config = dict(
    n_layer=11,
    norm='rmsnorm',
    rope_fraction=1.0,
    init='trunc',
    beta2=0.95,
    warmup_steps=260,
)
Each number is 500 + 25 x the weight over its row's rms, rounded and kept within 0 to 999. Layers, rows and columns count from 0. Numbers have three digits each. The size before them is the row's rms in percent of the matrix's.

# v: layer 3 attention value, 320x224, rms 0.0875, rows 34-63, columns 0-223
# o: layer 3 attention output (transposed), 320x224, rms 0.0892, rows 34-63, columns 0-223
# q: layer 3 attention query, 320x224, rms 0.0918, rows 64, columns 0-223
# k: layer 3 attention key, 320x224, rms 0.0878, rows 64, columns 0-223
v34 105:498509486449523464476505451485545460459482504479500452504500503479482494473507508522442528506481489471523527497507482489485490482434476511502487536487503542512489519505480495491515498501524538481491530557505508488518495509521504500507487495461504480461501499474488493493519498491501487510501471511492527512474540549439546482517548492468520527476524500499499494487504506519467596505492489501519483546449548485482528494514525524511558505509505519484513463517484511480462474563493517484513495476485495522538528485529492489519506544452509521486449485463486494504519526499487494466494482486475492518525517508488498528474510436541519484495507527483468528503533509500498557527471
o34 106:495493507491481473487480497540481481485502525450476502471490505488494496480520514466505480529494529500505530490514521487466463494510468507486485517502496508475550508520464573491476488514524504503494506483507553506549493509511494449543506519493521505539495517477485491523485494531531478468526488493480495492489504531503547521485529484498522530506482562485523534492495499456488511429453491495474494523474513516514502483563519475484467486459466469506484491524482493467480512503482501502473534474452525497404481480514519507509482529544458518485498515516530481492484517526462479468506513516473460532524479500529464506540485518479498493461494538496471559478486522543546521489493
v35 099:443541559487523509492469521498517509502506526464451492504532524501526494520511518487505539525478524526466461508502507505526480509501468492510517509437500516545558533531541503462549484501500521526483530473497500526482497466487479505502488452480505506487507500513490487508502513498516504550543546494511522524503499462500521466505490526508531496502503505527527508522495500510498483513497483487528512467522507484503525493498526536474532474507509572548497487524492518503476507508489512482501422495524508527509500546507467550470495482441455496473545476470503507555490497470505485520502477538548478541548511476509528500470486511561467506497504498495527517544506534514524525500501
o35 100:481474465548478494502519511532477484527485500476527489451526462522462491513491481518543468502528511503517525513456498488505465476529520486490540523525461499501476476441446574526502501525511546522508516459523530457529529513480531512475524529498539470536445490481520512489493484493525510512472477521473473489546471524499486500530494487524492468499487482506485520554492500523496493501556528552508454498450515513457519483490497479505495489491486504494499501530480534492549500476504537519470540508504486501424507488513536451492471501529537505469492504484510510475465471508502543497507559521489505496515482493493506506513496470477521496489525457518484490503526490497495513497538
v36 104:480500459466506487535521469503523476502523556504491468472515552513490482522514496498487489515486523427488473487497453505560485504507490470511521484460493533526498496487496498467498499554495530474539479472511507512488512497476505484492473508479510506514518498474495506498480508498484468516523490515500524501507506540512536526457531495539476483532514493494489494502538479503509471503494484507506501523531526508503486492540545543552514495537489476496527465493536526468519457521484514487481430517546480507483518493544527507490496494452478496577506493523499511511515474492512537514498495558531520539459509470500526507460420504522528483498482491465517546459506453515515515491533
o36 100:508509558542481510493517525521529490473545510513459511521526484503494552506489493478539523504527471515533526516486471478483536525487488522499511501489467490514520536457557550523515522453504464523484489481534495514553480499520452493485520504527500478503508522497487508471497509526505515454491478509480564516503515456542522442515498492495476486496494499528507504481469508491516475493503500503511482516452528499485525491509490482519543494543500505501516581508493476530503542491515510507563514481519479481434437488475504509502492499531457500450528523517521501516515480542517473460503496521514521482532518494509516500500529490528462490442488497500512497525512492478455451488484
v37 088:500478542480524485501490466512510497492497469539501468502504528499547483506487486519541531516512568450506502501525510520559495506523467514506502464524520516492504541507518507464480539464492463519492507545478486466478462527501520529508499493481467463462510470517507561468483480515468498560499503549476492505554468502512506483497532483503480467508520503484515550500479512497515480506521520510470474504453493536477487508541510515481500496508499498501495517504493462499480562505496435437529498499526472497528523520503505547506491491486502510515527500537518457506485551500487484504498564474464498506462542491517490466445500501545492502515483508460511521515505503510521453492526
o37 095:492503479497516520498511512508485523488507519497501495510508512460501522506511443440522505508498528447505451465502549506512512481504492489502524498523462499482496473535513544497507522509535506473484501481535500521492491497502542475539518501519524497482458495496505524447505466518478529505452500495502541464522473496502521511498482503481499504560547499441490526507486552492510475421500534537465488562472487490489515476491472527539530536508517490529508488554458514492447542512468448517511519534492512473502537523473494521511500492489502538536526469516488547507500522487527529474513530487477458470530506459487485501528484492544486507527527494495488462497464496505518478520527
v38 121:494495493477495512508480522483519490505511513555492481502484480480499493520561503531477497484517514550489524506481496500507513501513470476491506521497508494485566495538463510526535511476495547482489520481500510489508499476523524480504482516512489504544499514504538458488503494482489505462528513464506522487549546485495479471502454491458486506517479499478479560502538563516504510472492531500558461461495477483511550521498483484509515508507490500504509539494485512508505516528477519498482477527504499478442515466504471531472474517489454547513549529476468543493518510564516502488482465543520481493520503522482474519487543512515486537491506415540444475477504548473506474479508
o38 104:535484483499484502476474493475471456520495495471495510509469485509481460533491514489498529521508508491526526515498508509504501454480529526532537506474513531527473531501415522521515533501481530490490462489532494533487475506492556511470515405514489481472491484488505490453476520493514468517490490484521492493517491501547510491538504491499494468496485442515499467469497495499501516528511488479484536543516541469505486477518506475505531509545475492463516546534493482523450523524531479511532513494498503480481505511490507460491520477514506474467497479492545497492485489481491546506532530460505552529513543499465526502487459475518514497493452493461463484504505473512478550545450
v39 108:490510509485489540496480506545502512518523516513517460505470493475474515489497491505579488543498512525501520468507583499528499499509490518504526467451532496508509515472479516482531489556461448573501485527529500527476484489479442496513492518517528502515528517484512488498465488491527539550493498510499469464571475538493496508493483523527477508467528490522502530520478506501504502509497443541500552495524493476495522496528517514491504496495508452504526472519500552504500509496490542478449483505526476495502497477476474487476504499536510466510516529503503557501513504514552475526467511526503479496509488472455502495517536517483528521505481524479534542496507467500491552494527
o39 096:495520496479490496520502498553520536515505515502492498499506492494518546525541489495519488523519478538499496485501523501498508527487455493506555498462516510522505524467566418516501512487504504503497506486496466490488491526469514518509507503508527523527461495528478492480527494455536472556512486498456512489532512512526471473492439537515456512547519516511518515513450477470514518534513491493505473484495468547494497497485489543542550554496498481468516487490517494476503506493509513485504469513517511491559496467479503530501450508450466535502488452472510486502498475497452478453487478553539508464469495509526487490481460510505483531501485470546510475445496499489464499493469
v40 108:481526509470508521545513542520520448505482534471489462458499509523470495518490473516453503493464487493507492503487503582489495512507478489497496474453514478521517480517482507501583506475487479538498524514482557539492479513542507474484494529506489467491497461525471484472499528476493477498513505519510474477512464496529501492463492487484496553542508496539506479521478473486513511503504470497512526513496491497487465498490512538514486486499560446527462493520505503468477517548528482513521484529508510541508464474468511507489491486489534478516445520502505516492540534502479484505466512570496465494475475495488517540479502496451514486469528497487485479459507527488511572465506
o40 096:510480494496539492471494545518486531544517503512522464494465487505496496499481499526491484548473490480461505519449471486521494515526516493508495488491486486487455491512520448466470547481528523485505494541525414469524480532474512525467508486485473471521540485523550523527485462509497458524477495540470463519485487476531490488501479492459501511485480508524495494496478512512471522489482527446508530537491492510474504491528515503472485454510534494522466525485482495515502483511527469539489528479465502485526483493518500513506500481524472495455504468508500511534510488519507471451538494536521582461484497538493483502525521518501426499503494510467534462519510519479475535486526
v41 108:522453487444475518495505483505489498507496503525502516506541500466551477541533415467511503509505500522481507503502515503502475505533454526488532504470478506472538447479515501483509490481496446487475537533482477469528492490494497525487516511476485542506505560543482474499490488495500533552539566502488477484505497455477474474520482477523462488496468506464497483480494496476503491494496506528512472518478521520525493537501418480502462505498503522526491522484498472519503506520511531509488491476500500456533513508484510519493495484552500521513547498511482556495496507460511510506488468471505497529473486526539520489495511521494472550484510486514553557480487494458502445497519
o41 103:512532541543456501463518490547495485523516520537485545475479498532448537502517501493493504510476497498503516502510518536513478541509520500531483454511474552510510479481524461488503486509495460512503479490537513513501454494493538560485503497510512466492480448480497478465515516485479511455501484496474497450464495472542464501502469496460480483476505479510453493484522514530516515522484521501549480524489452513520433518508502509543512534530473500488549484502473530539527528500464513487508477481516465518544461527509514519537504506483512504507542543495483509455489473481485517488489491518504536451518504519452481513511522483505505520492538458509447515498497532514482497534472
v42 103:483529478525521454521494521526532535473484505501556507466487519504529503469491507507551496531517517495516477502533550499513501480490499522502488543475529524519460507471491482491501502478530504518481486565482490491492473499581521522499474508465502507465538498517488495520487449524530507489428510498528502517547492510506486531500469504523483446518529473550511525492466507506497492533541499493527532504533514502476475514565478498491521485468553455544550500518501487529506514494521509523474506498521479466468503516492475481499487505510493510493499532518521589512501500510501483446537515463526463498524518484474535517451503504513499493487522500496489456508517496483505486501523
o42 093:531554528490515508458528504503507480473536520498467486493512491517523507508512497483512495521477513504502502528500537495504462536496525505476515502490521487480509537500547438475490510499513479497485469518501500507508509509501503507504513490480481482525499506517496473496499494470526514525505497508450495551499555472491444502488460560535433479504490540511513474500534486519474491517494527479486530528502533517511500500520517505496500547493534520485511465539489477508499458521497504553490494513491476519551452506477522513501466512539484520526518495496436491462508584529463511487499528506493557471531514533544473535516472486463437519493479497449545529486473493523494468500483
v43 097:493499499465510512540507489463458480494443537495512505523492514488443479497461527468480477528514468480529525481521473470523498472537502479492453503519498519486486534519571508500480520547521540491517495501562515485485470486501541545522493461472541518513515455436506486479516480479499529505477487490498487489511489507488522530530521515520481476513494529527503508516487518501520541476515474529430492520506521474528485495497529451472520509484494486482483485502509493497481488509522508465478514470490517541544518525512528495468544501489497485531476472515511506497487515464509519534498536501531487522471518490526549483458480494478489498457498566543470488505489495508450531531462
o43 094:490479474474484502518476489513470502519486499437493488510522527486532496502521467481526492516519556485518469527533488493498536497479503532497504576505507496497492498501434557496549482485543464515552503505476495517551516491530438457520465530543522515489485573478441481515495518530550493521502476493496495517473467468546547517529494509544527482485493518489506479446492465512484482517510493516516532488485497511533475484483497502475509509510467475519492467498477490472459500528457522482485493480519464548448494507518521505522455494496498501476523531471512492484497522475506480506505493535455486512487484511523486497465494506490515494534493482478518488534477466487535515513499
v44 106:526529465489522486476512475483498444517511482443518508507473450511472499495513451509516485475538480516508503549488573500511523484481502534486482466500532501490429525509454508487478502478530514565482475482490459528472523489521465525486517466513471511481545504488496516499523515529489510536521496495506526511479486536503507475497477490508544516507494489506541491514475446488523517513504471481468532526500524491483498484467478520463525524484485465509522502519491427566461548512511481486494491507494511512530534524469485479481472511500509547463491504493559490490481523525478502490508511503544521472517506472541503510484481504484514471488499513538528485564525503487464504505486
o44 102:508527467477480488515519511501502485532502537509502484482489482473515479498536484480500468479496501514467487487527497510499559525466498526453481512514523470501505487541613363473525495523496513468523502467484508490510500473483502457484492502489479525516492541530481526520526516504475491503491493516515504487486541508496503515491491510514501529514526549491512513492519465492526473509505493479498511514492509502512505481485502523505460501478497499516477512494539527509491474509467496474513498513518503514646547489500497514494519533494499483520505494511510483509520464490482520507519506528487490472492443493503477491487486493509523505498482536508542476477462500524502512479512
v45 116:497511500491522555545472486461460528510526532481500518534465508501487490491455505508501509503501445534511480491485510476507516480497484512498453574564509498509508531480464475463497489512535500547487522495499444481501485483538530518495516526526517503487523529479498467493471500539524550514488516493519509525485515467516503447506503508444486478506448490484496495533459448494498522517496474478510506488526488480497526496489513482502510488500490542528502502505490427528476501474484519493531516571478527497519481516502501488502490496523465529493548505493528548503519487497512476459495501464519478453538492522536452528530508522527509524466529502531522469541488523513482481499535
o45 103:517502504488501493481521484512525492498453467490473489484530480469473489469506483490530505538482465501458501494475502543494499528456570431495442494470521487496504528511503445488507442512506514497536534520461500522521497462497483512512498470480481486504479506497484532546534535510477502516508523534516505500482504506483511480500462526535485523506559520528487441496525502503464506555496525503485520509503520535478507496530543532470456453489505468514493471522578524496521492477485485519530480495535514499566480505488498506463518530508528460518506478503516477491516467482557506524514525515496518450485487489523506517502506516478486502517492547483537505512472488527479480477477
v46 112:510469517520496502514481501549522510534499499496492544504521508495485521485486491493493545496496505518500470485574473473504438535447502485488519531530476516523517488497532542506506527478536511496504516514513491528491510542481519473507517468485572485502493531500491517508502525537490507456481500488505436510485512542489492458478541490499524498478523501516506487510482483491502506475491480502510518475517509472508462499514545505516465494511554484502552497517495529466476515501505489480516501471510507501563502412537530485528473484525496511525554522523460516540461497566560498497482480508469472501522504513493503479552506471517502505510468492514538537524454533518492499508515
o46 117:515497489523480529516513497520519505483510477511483480473497482509508520456494465518475485526493522492500484486479491517507489504497463511519488511501489501527458487491653355529500499508477520488539507503499523506528488514488517510481483527488512500511453476481490491493494507518499517479525505514505510497495515503511499477495473528490480517500519462515509481507502521462520528492502537507509504476491497501505490532505521524516488509490535481496505517541498498500509501512512477497518500496517479522662513521480488508499503512496508511509498509503515487453461510502508505466499510523485502521505493525481513518512505523541494484510496488498461494497504533504505497471531
v47 097:493485485533509508507499506501522507523531444451493496499469475499537511502530492506469449496519518551465499493525536546483549448503481508499495468485470515487482501529469466484485477535551525479502491478498541509487527498530486493498516534530477526547466518507515497495505494506507494477495492520495479486499515512462510543518496513486477500430506496435510444431520500489505491486513505544517503471502481511496496516430488484529584503530534561510514476480482500488509512488507505499503475499521515496494531482468425539500490484513480527468531475498458526507473461485490511492494479521491484486482490497506485507490494548460464522486533530484512507495495498467522515532531
o47 105:488487517503482515495509478483488526486481526503500525474486491506535514502480492525499489509485514493513473537538457500491514490475501485457505515491533479502545516507586381534499517511481471541505491442521515522467521505491510512520519509487495486494534486475469511493506525489496537505496500506472510512493477516456496520520495462497494515492511465540482502502524529531528502535483469515493492509525481470504456475477516486509488526514445478474521506467524468539512516479507509471526462494497492511642507541492536471471476495492517486498497517492504480498531518505489502475493467458520496526518522492508517504487493525496512498496482478513461514519503491519464528550520
v48 105:542555525472481494477510500549491548524546489497526501469532510510539526506504509493523536470505532506497475487518527493538525455490489496487530494518493509498489501496493542520470492513462466450508496494451480490489494487467496493508492495475493510522509467552526458494492514491487488491523490530480493448529517482483515544486502493494473461520523499452501487493518505501508546514465496539496490502474501498498487509507493506516498483491486549487480516574473477501508503520518498476489488522560468493533545537507498505495497557536475467490480507508490527505561500474460496458478430514493517475464510515450500517491503534514518413506499461527532463499472476481482475508508
o48 104:510504525457509479520505512533475547522500502519548519464505498539506494516495476536492563526577523539510495499491503482506500479463491522509546541531478514494472511510552488557534489510460509493516521499516483501515485492485510519494533496458503500512472466537511496500533491484467489489508517519473527514527526447507549492497496505483481459494474467439512468488445512487522500516493483505497506482450478545486491521513505488508486519502510485475490528548508516499487499508522466485531524518551514493562539485497508505473507479481498485488483504488473469511556479492495490485506510462487559435491529520470475524494506510496465449475486493528523499525499460521454461514510
v49 111:535500517529529425503497514513522493524530468494521521499519468488491460526496478500506488431525525498498488533505507468475493513493504486501524547465497488497489494544497500550534506524483513493491470529520498490471521478482544461496481488490488543527525508477487566545508480509495538496503502576459494515499529491426457508505555518475505515503497508463499503477478497484488485503521486513486502473497509497504474493488494480455517472541475526490506501500523465489468564495533515534482512507495512481531514543468471489516497501476541440471442494494525471486527520477475517518500510498529523487488512501527503451450485472525492467476513484508531459494498458506475486516521
o49 103:551519491486479492521510526499485514524488499516474527519504490490505530471470519497549456474466484516486466551504516499494543486506484491483531523502483446497489507500534495487460473510516503579516494465510506454461513501498455497492509546533488540459514488460494531542500501556500516461506513491524476531523502483491505509448513476452461454493476468500492504487507524529531499514487528518498526548471467489529505480472527550478453492512489504502495455467527528502507506474499487510502494545477487532520485527539487498528553503491485516504508554504485472506543537478517511523496477500508477500528516484486468476479521517480479473470486541504506532563485498466489475486536
v50 110:461473561465498503485489495511520484498450500537554490528493489511494502536470499513499504525448481486532445491555446513487483514458508507505486471519494525505520498495526487456497488465486507458491507542511450509520515521493511488512509520448466478510526495501491497523487516494522500463496505481484471488438477483487484469512477488481474480499469494494508523445489498549489527513491517479469464539501518517488493500490502484486514502476489455501471500520524499481544475448476476507473512517512525506496501510508542484523504451527514484469483517508477441482472526460541516485487511476514497450546547540537508454529463553507470481535498490476533506501513533473502468481494
o50 112:519501492457521491504476522500477516521493495508525528478495502463492560488508457463502517520484542471573514481500519515526485491527491489516537468499510522515480520518488521503502510491521481504531532508513516510510490516505510536524504490476550521514513505487536489488499537532535512488503520464489504480526504483520472487508491506500489510474499476514487564475505478524494498487490483510508512443510464535512475492495501479507498513470511477522471506544518538572448497470495403457475569536491479465484498489503485532548500467502518504499525503479501499505488521549533542512467500527510486462467532503515519507501467481482559497462534510448538511496502485449541482508492
v51 093:537529520486520459537517515529495465386508503540513492503493524524501537490479462493481496530495472481518486541427488496544505507498516499509514494487524488495470506435525478510471508517465507556492455483517489477486520457533492535478507493474493470488521511501512462505466452488492522524473468493500502506523476484443507536450459515537484478508501483505519494500539484488503501507500533480492490522467567533498526493521467489498496511490498461493529534509491478527489511482488512510458498504505468495478485518491510518483496490525518503525525533504513563501512487563511513518524551504529473507523508488482491494463507505508479508506497539503469531483526470443502476490504
o51 097:502535522508508497473517508524518475510474503503466490469516518532498507529483493506493527522502492514491485537516510526510499515501496525512510513481522495507518504501436598516501470516508511502496518552484475506543489502515446485512483513519498501482513529498478501530471494474477506485528527543473504523518506470502466505461479493525473469515503580506450557491535480523474510509493511482503542530494481514504501500524481554496517490505511472491494446492481497502470501488500546528501433473513474498401483532486471520483476499530480434505492508505506514491513508491497469505513511556529528503491489509492436524537508511494489537481506521477500491458462542493461511504477
v52 087:555540467513501488518479448474500470495460501514529486493488520495505518434464460488482475513489469487482538513543504499444488496467492487508523488485465527499483502533476516487474514466473483482501506558466488493522462509482469509495491456492528524509510494482499492494511508502538496495490507481460463468481459506544482429508478490520501534485555511498498523494441505505505467507507470487476483491542458502497497513486498481552495520510487470505524490478475525498460496562469481521527462479497509520475506484496483465537500465492466526508520488498515487516456446525453498473474513486543460547484510524515524498510527476495501522462537492512447484496493522524522517523519
o52 101:417455456525456484521492493535484502495507500475547511500494488461538528459468506514477458524478502427537467553463474486486504521496488482491499512486452507517510500473537495464448506510481515473436485506510497496466513532500486518478501450522519466480531527485465498520507459468559504493502497504499471508497490529491529533521505494515500527500499516478499486507499500492470483494482525491452529519518499528517495508528522486529523501483489512505519474504501499488479494502477452517527449494489526506506544496523503512555483500501425555494524493534511507480481461501483531504490517510479432474500499544498520495496506497532490544517519511493478481489531518496524529507539
v53 101:480526522463525488521537463477508442536494522449502482490538546493556476540560558525545534548501488475524485444478506511519507464480515513491514465509511513493534534477511460501539514469497491506499497481512495500497509481483457511516514471499515484507506500479499463504468476498497531463483514536540473486531499502515498529517498480517529499508488497549520507537548460502512544512477486500494496525508535501499500492517499535500534472485490502462481501515517486445523516486505526484461501531517511520501492493517489469484497552537535486500502524484512542487575526442482500533502537518491471510480516477505514506505490543492528447489511471482521538477490462533504509523505
o53 108:501505551492495521514487510483500466498506460503492465529491504509541494526518505519527516496530488531476535478516500500502516523492491524511517511507492489516507482509619440489562502472527490479505520489500503460538490500508501546469482518475504492534513516506523526530492534506531464489488492500475494517453498469506510484463469482493543498483481524510476551485493526483510502511506517489515455452481521512441482475512440538448520492504473505505487543491523534551489528508507546481525520493536473491542494514481494528544507527533486494491512480480496509489542467472521482521527465522523525480480459504515475504470461504482466510481479536483546515504500471461506510517473
v54 096:482454538495486521534487495515471508533533529513498517463497497491520474518486484544530482469500484486495484461518500594492496507532533492502495458484495479523514521513516488500494524527507466482496492475504493519509467477509498495491497479536521482520488528527518469546519485517486510457531522529531493451487507497470505496472508517507507447524509499489515438458562493492537520519513487514499531518512493477504474522525470515502491516495536502512494504520502510467529505454498499468466466503519514493432489515504468492469484509513516465509523500516501511482490472519516543520456471538493515481510469475490556446479445479440480555469471514489521514453490446521533503490517
o54 110:502519507493530518502508511531495504516513504514505482508494521493521487511497494515519512484492484507495505515474503485489513505493516513476501486517505515521491503501652301520513495508509507507487486501507492491505538491496478504512502524488495510491497505521498478498513507506491492498482499514492498509506500489499496503498482491521492505508510507517509500510497484508496487516506490499521497499481495485502494516473500511505504533498485491510475493498509494517480520496497496504514497495512501524709479502495503488496492494462505498500501498498506497491504497508501499483490483492502515501503490480490496497508477504480480494513502507502496500492492491499507476479517
v55 096:511447480488455485496524535478540485455456504512471501481550499530530501449531509495472510516482513510495539488549496529489480492491487514496537508483484491530557499515549508472553491454484500461499511509514451442506502481498560496530501484451486510469512493488487495487516470471519494510496496473495502511452483512559530441489533512521480525504506520491496479541486520507485534482499507516460450485512543507512494496547538500492507456481488457474458499488507537503494482515507517522457505484475495454480506484532518521486517501495501513490469489498449455529485512489475511536531491453489490492552465498506481469514520521483487511478473511504459530504472507535500514474508
o55 095:522508495582498516532430469489488504515487511515488518503506502523445512510485496503519501481485533502530485465488494520511488517513520506502504516530480506492468506501482526538513503523510519537482490516497543534514528510528490498489478490501518466496441523488489506498452482541491531489527541509494510507543489498508511528570534486472525449482480449510498500476506523549476492475520503519509499455501494443465545518482493492501516471548449533530551470472471507516511546498517505503508484481523510534469445527519450503511503502507511483513493559496471524490514485466501494526533496534464518539455549469497512507510522479483471519511553483504480499500518505486473481525519
v56 108:503479521494516514493503497460492490517494498448476451502519533464471476527492483516513517502503521467506511550537481458526481486517533513507484466496504463497497491476489481507544480513510500536498495455501513490490512488461530526503514531535503477412500532508505457468487523507474486531515513464529531510514491486496502498464531508495505525501479490499503490525495467514489548505484482530555540481465496485501489497496508527515489509511480476502487456470480507463516476541500478475505511476486505490486533536472517475489487487462512540552573503518492536491525463504516493492501517443484494535481485496475532480539444474476531503450531527523549548507503462468524562504516
o56 116:534425496489515538539495479496475515489499516511513500545499466511521515511491510494482471515486535499487511502532490500508505474515503487514492508517496508497480463525445587479525482496517537503473497496475502490511472520518537524516508513486503500519515500483477473521507507463469490494484482490492525512485486487520502510499501481503532513523489484514519493498471523476484524524516519550534487488450478504504492537516470469491482486498467483500511490487489508509538486493496538523561514503470495515374516568481500487502540504466484495496484501528558501498466483488480440492528524482473539556489480480524471494533543475501516516473513492528473480513494540428494518529512
v57 096:516550495500509476463498556538533533494499485523516486541485500495507535505487506511532523504484464482515479489500549491493468512461490551508468489499516492500514532503482500489540500523510478544474471489512521496484488473508516465500449540525470517534485533500510488511456512503476482577503516506490467519505510437493460434496485487446502488543483508529490518544457529506521496497486520549493492513538512474481472470495516467500465504480513525492523512503485436515500512487516498524493541491480514512493454527524500498498492508492504510496531510484498545482484524439505476512520469467552494462509525504485482455487552484510510503476482457473488455507525543522466522485490
o57 096:528492458503505493479446495484483529511475535486489531489475497527509507532514506529511512493510503570501541521521517505531460485531520527530545521489499494497494530488524535492521488540506584506491442528511514446455512518452495494473482477531480516478486466530498538523495501506482503562477477508488517505536498542488525506476479489475527505456517484459466491535533488452460502483470492485515549520478511488500518516488477500499507492470494488489448496527523497531528513522501480506498473498536529476462521512500541468497519509511528464483516456484510486526504429514453497502521497540514517460485515484515506465476455528514519486496468504519529519499478479513518506500535
v58 106:489489531489522477515489515510484492545525524484471478486496532502509496499460508543501503487512496493505488490510505570507500499510494461505487513502541501503460499550524495513508490512489460533473505541468532506501486499520511461494511521490465490467508470520497477502504487535481479476486512543498502509518505507497472530497490478523522535529510502515493482478505433492493445519506492461502522491490430528484460500529494554522530447491533491532473500485499484500532479464514497505538524490488518486409470508487495503516514516436477458518517508526552504504495495578464473469500486540488526498489485509465534473519539504488493499464532521467450504426494489493515505508517
o58 095:509483519511531572478504505504524536483502479562507494487491494505533495526451526455504510489472483431489516507510488466503463513553516497465514450492495462527536519467551454519489565480494483502491495516531467467515500468447507529499512515481487532518518482508522480492529489504559495527491490554500501563488529481474474517474478497474514485540492496523525485488475545505504531469490512519442498527493503510491513530500502529520519479488501546517519528494481464506497484546521488507497491536528505496512527524525496476494507505502495493480507468488532493513480517545525495491504482481513512526456515525504526555524523515461440485484483518500474499550520496500482521499534
v59 107:530546477461449509487506516534512456498484453546520523507530552482526520429502471474499483449486502443504460529493482490486489490503487481500494493502519521504460505538477495525473483484447495494519509517519487490460483498533482486496503488483499483482504480486518496521514499483458483516543510484485542533440497525524522453463527463527499451502535491507490532519485495490510481509470556489496471541503523524500498503495504499495430514485481475474501521495522493513473472504473469526531517501485519496511499453537511494504486443487506477547493489514507511531500528519471505485509492487563492552470518502531473491488484511496493471453491487507491559496491490492488434531495
o59 106:507520490502471478475506513525505479494508485477533492505518524499509529516510502492529516526502493521493529476483477534465513520487484524545513515526490538511510555495449627501513472516503505471484533446516504479515507515491513517475496460509520486503467529514496517502480494501493507471482493499504520485504520494514524489557513507475491521518507513484484533530506477501466489448515521515467510522486521493526522494521516523529512487524534500543534558488489519560499536513530496512483440510497486481379503489481517473466496500532469520480503486512479493487501482494511502511536504509458508440512501476473462543506494515516476500504508524511551492507475509540520485499488
v60 107:504514544529488484504489481520476454499475486484500545513500556488502471511473513479490479524470521521503486459479506527472458485462509514501484505496484508501536492522529497445493530505524501477493511520517438525523509509490436491488499493527497468465514442517486564497500506485491480449486508516494455481461479487523499448541505492539526467485491489540496449487560479461515501496531518496495501483516438493494481495487516482541498520473505506479501498500492515475503504504484441468484507485515448518474526481489520529502481476526502488495530488496496478469492503478489545555492485494492487541471536507507486521507494503530467494520492553467506495490507554485512522413517
o60 104:503521509530545485498509490489483474488545508527484498510529528458507487524492471518496465515461475479511500460488464478516530528492481474498480529479516505507533469493562414466516512489488511472522517524496508503581475526516487520509528510522488481510506491446476482511501490490528444472493490525531483495469492489511515490495448510523514517504482487496488480464485517452499496489518523477539492469493475524531468519521502464520482520503505471477480539510474543493474516496476475472522525525550514484592510486474515523501505512477524516526530524505523525427434473480498491499516481487496503527521484542483509491477456492483477502494500505498501465503521516492535498462530
v61 096:536519472488495505507513468524496504501491490522465508509476505512475465480514538472512474479507489491505490457519455510495520497452495509501460474526494496489512463492477501501469515534484540457527504458493518496499511485484503500488494488509494508472492454535523497495483496517434512435546493504477511482565466513532486508488516483471498437460484497483491486532471532497507461479478542494484450501541498479499510505492496464530480499536486578509491539510488540487527503510492504477514472483489512515466499529530499486467507510479492481537504473460479495500538512529503543494519525470563565508528532503482501569505471518514497521504482450503480515469471510509519509564507
o61 096:451531505526506490480459510539492428487539485468502496515485509503490472491478469501539506486500490521474466514456494500447527530475500503489526476523483509480513511476466529545514506475435471516470563468534542497476519483480519478500511496533518488435525520491502498478520528527483520527507488446489470523505501505499518527512475474503483484477498482508511485489491473512502492509491495496460494469490532482514523468497489501501492468537491488528482512551486476521506536516488491508517505490521482523495425515509479447535460483541470487493449569496468474546517507464493467542477448501512504491466534524458489491478507534526466500488488462511509487511516482485509494517497
v62 119:527486527472535467504515488505499480509553484501479493520500471458485441521522493549461489479489485489506497555498493475510492525499466510511499474519503490490517449520519489527510483586490554522502493475489501505505513486468491520476501474508509485507489489498484564512532524494472477507556494508477483540517441495493453508477521485446488496445490496467513449494472510499518489494478517514501513499519532469508498504488504511469520503495482524526463501496501483514503538488532462527510458472485525500497519536509489517475499530471499504485459469482475477475475486520459523471538482494521456494474551497514547485424472506502510509483515461470503500490523511478504470576511
o62 111:491540500508465485480477528525481482459466509507539501491493501520477510469464502512519509490522522543479494550495498520502464484518522501502480554560505481503494534501434570514497514491486460520463503485512534536496524485494491495491521489531500488487529499520532527515492480564514528476475503505502479488538505496464544502496539450475497432498515476506439519508508510532485507498470512521491534517518500457495526464485499461481502474542467491525459466520491517493503520513479521512501524503503452493422477497518502488501501463490535469484512537515497500510545493519507472524499545478511503508557505518477495498538501509505482480448491538526481481550498522519481523506527
v63 106:506492515497486483507479463449502523516489536525539465552453490512459462513492520488538528540543493474510503515572481461465531516466483515502516530518511510485561526469520528501495502485473495502499538492506430453528490485492536483497489505489522516519525473447509509497491518518537471496493516494494479479546477518511465459466497508453502456476511516478499502469465524474499469471499501500469474524528499483508494500523498481459505501488534514490467509509500516500494502460526515508482534543546523514513520490522514487494532419517463466497485479474504477501488498471504532503552513481500496475505535514484482480488539495495495524526503491508519464478494537457469474450485
o63 096:482523493537522537538491498493457492490479542439401520508478532461471499493527477472458520455476506530517486522453513520540490501516530491495491493520517492534474522486482532540514465511498486485514565467472526493481537513466481501484513481480510479475479510509496507534496534518495505497504494525544537501460490489516538491540461488512466507483489490529486474467518486525500474492454489502473533483515493519534482471457476495516509487498472528499475474480553491523496524475482478515497462542487454506475488461484496491475489519482501479466478496453499491502560531538515532519453520520520493510453521462542510500477473494462503509498503496499533495503506502518507497521476
q64 084:477447476491471527510525463488508506492489514502444512470512530496486487502514501523503467510451506542516420525497512516499544489494467492512479484501472499549483508511493498503476500530497463498535526502500543503532477490516517497468532507456513512486472505491432518461486476488494509486473529497558509525518526466526497485511494554520482521456506470483517483490480513497494494565479472492500461521488464490478505554455486486493466552514485508490493464494503500500465472508512526505490511472507480528494552514480473528477460498512473496465506511516526488469506459501520535525465496555504490529504494508559514488503500491468498519468533501486506517418469493548514486507507
k64 088:454488500510513481475445520508458508476482514510486450522487440455472461485508487455551503464521511476506487517480472494466487502519485502457496513505503486456446462465500521482498511550518509514522493440497542505482496488503505468480495521499482483473523481479495500565532536476481528523502522473486532505462504491434506497519507471540526475492513496487508508487508529502536436514510441497529537475552516501481517478483485510501483479486474487528505498494515486511516496532510497475462509497520534492485519453490493514538486518507524489517475483493488486495482493501513481499489462491571518495480543481512506486497502515467505518525447528494463501485479476459443534485533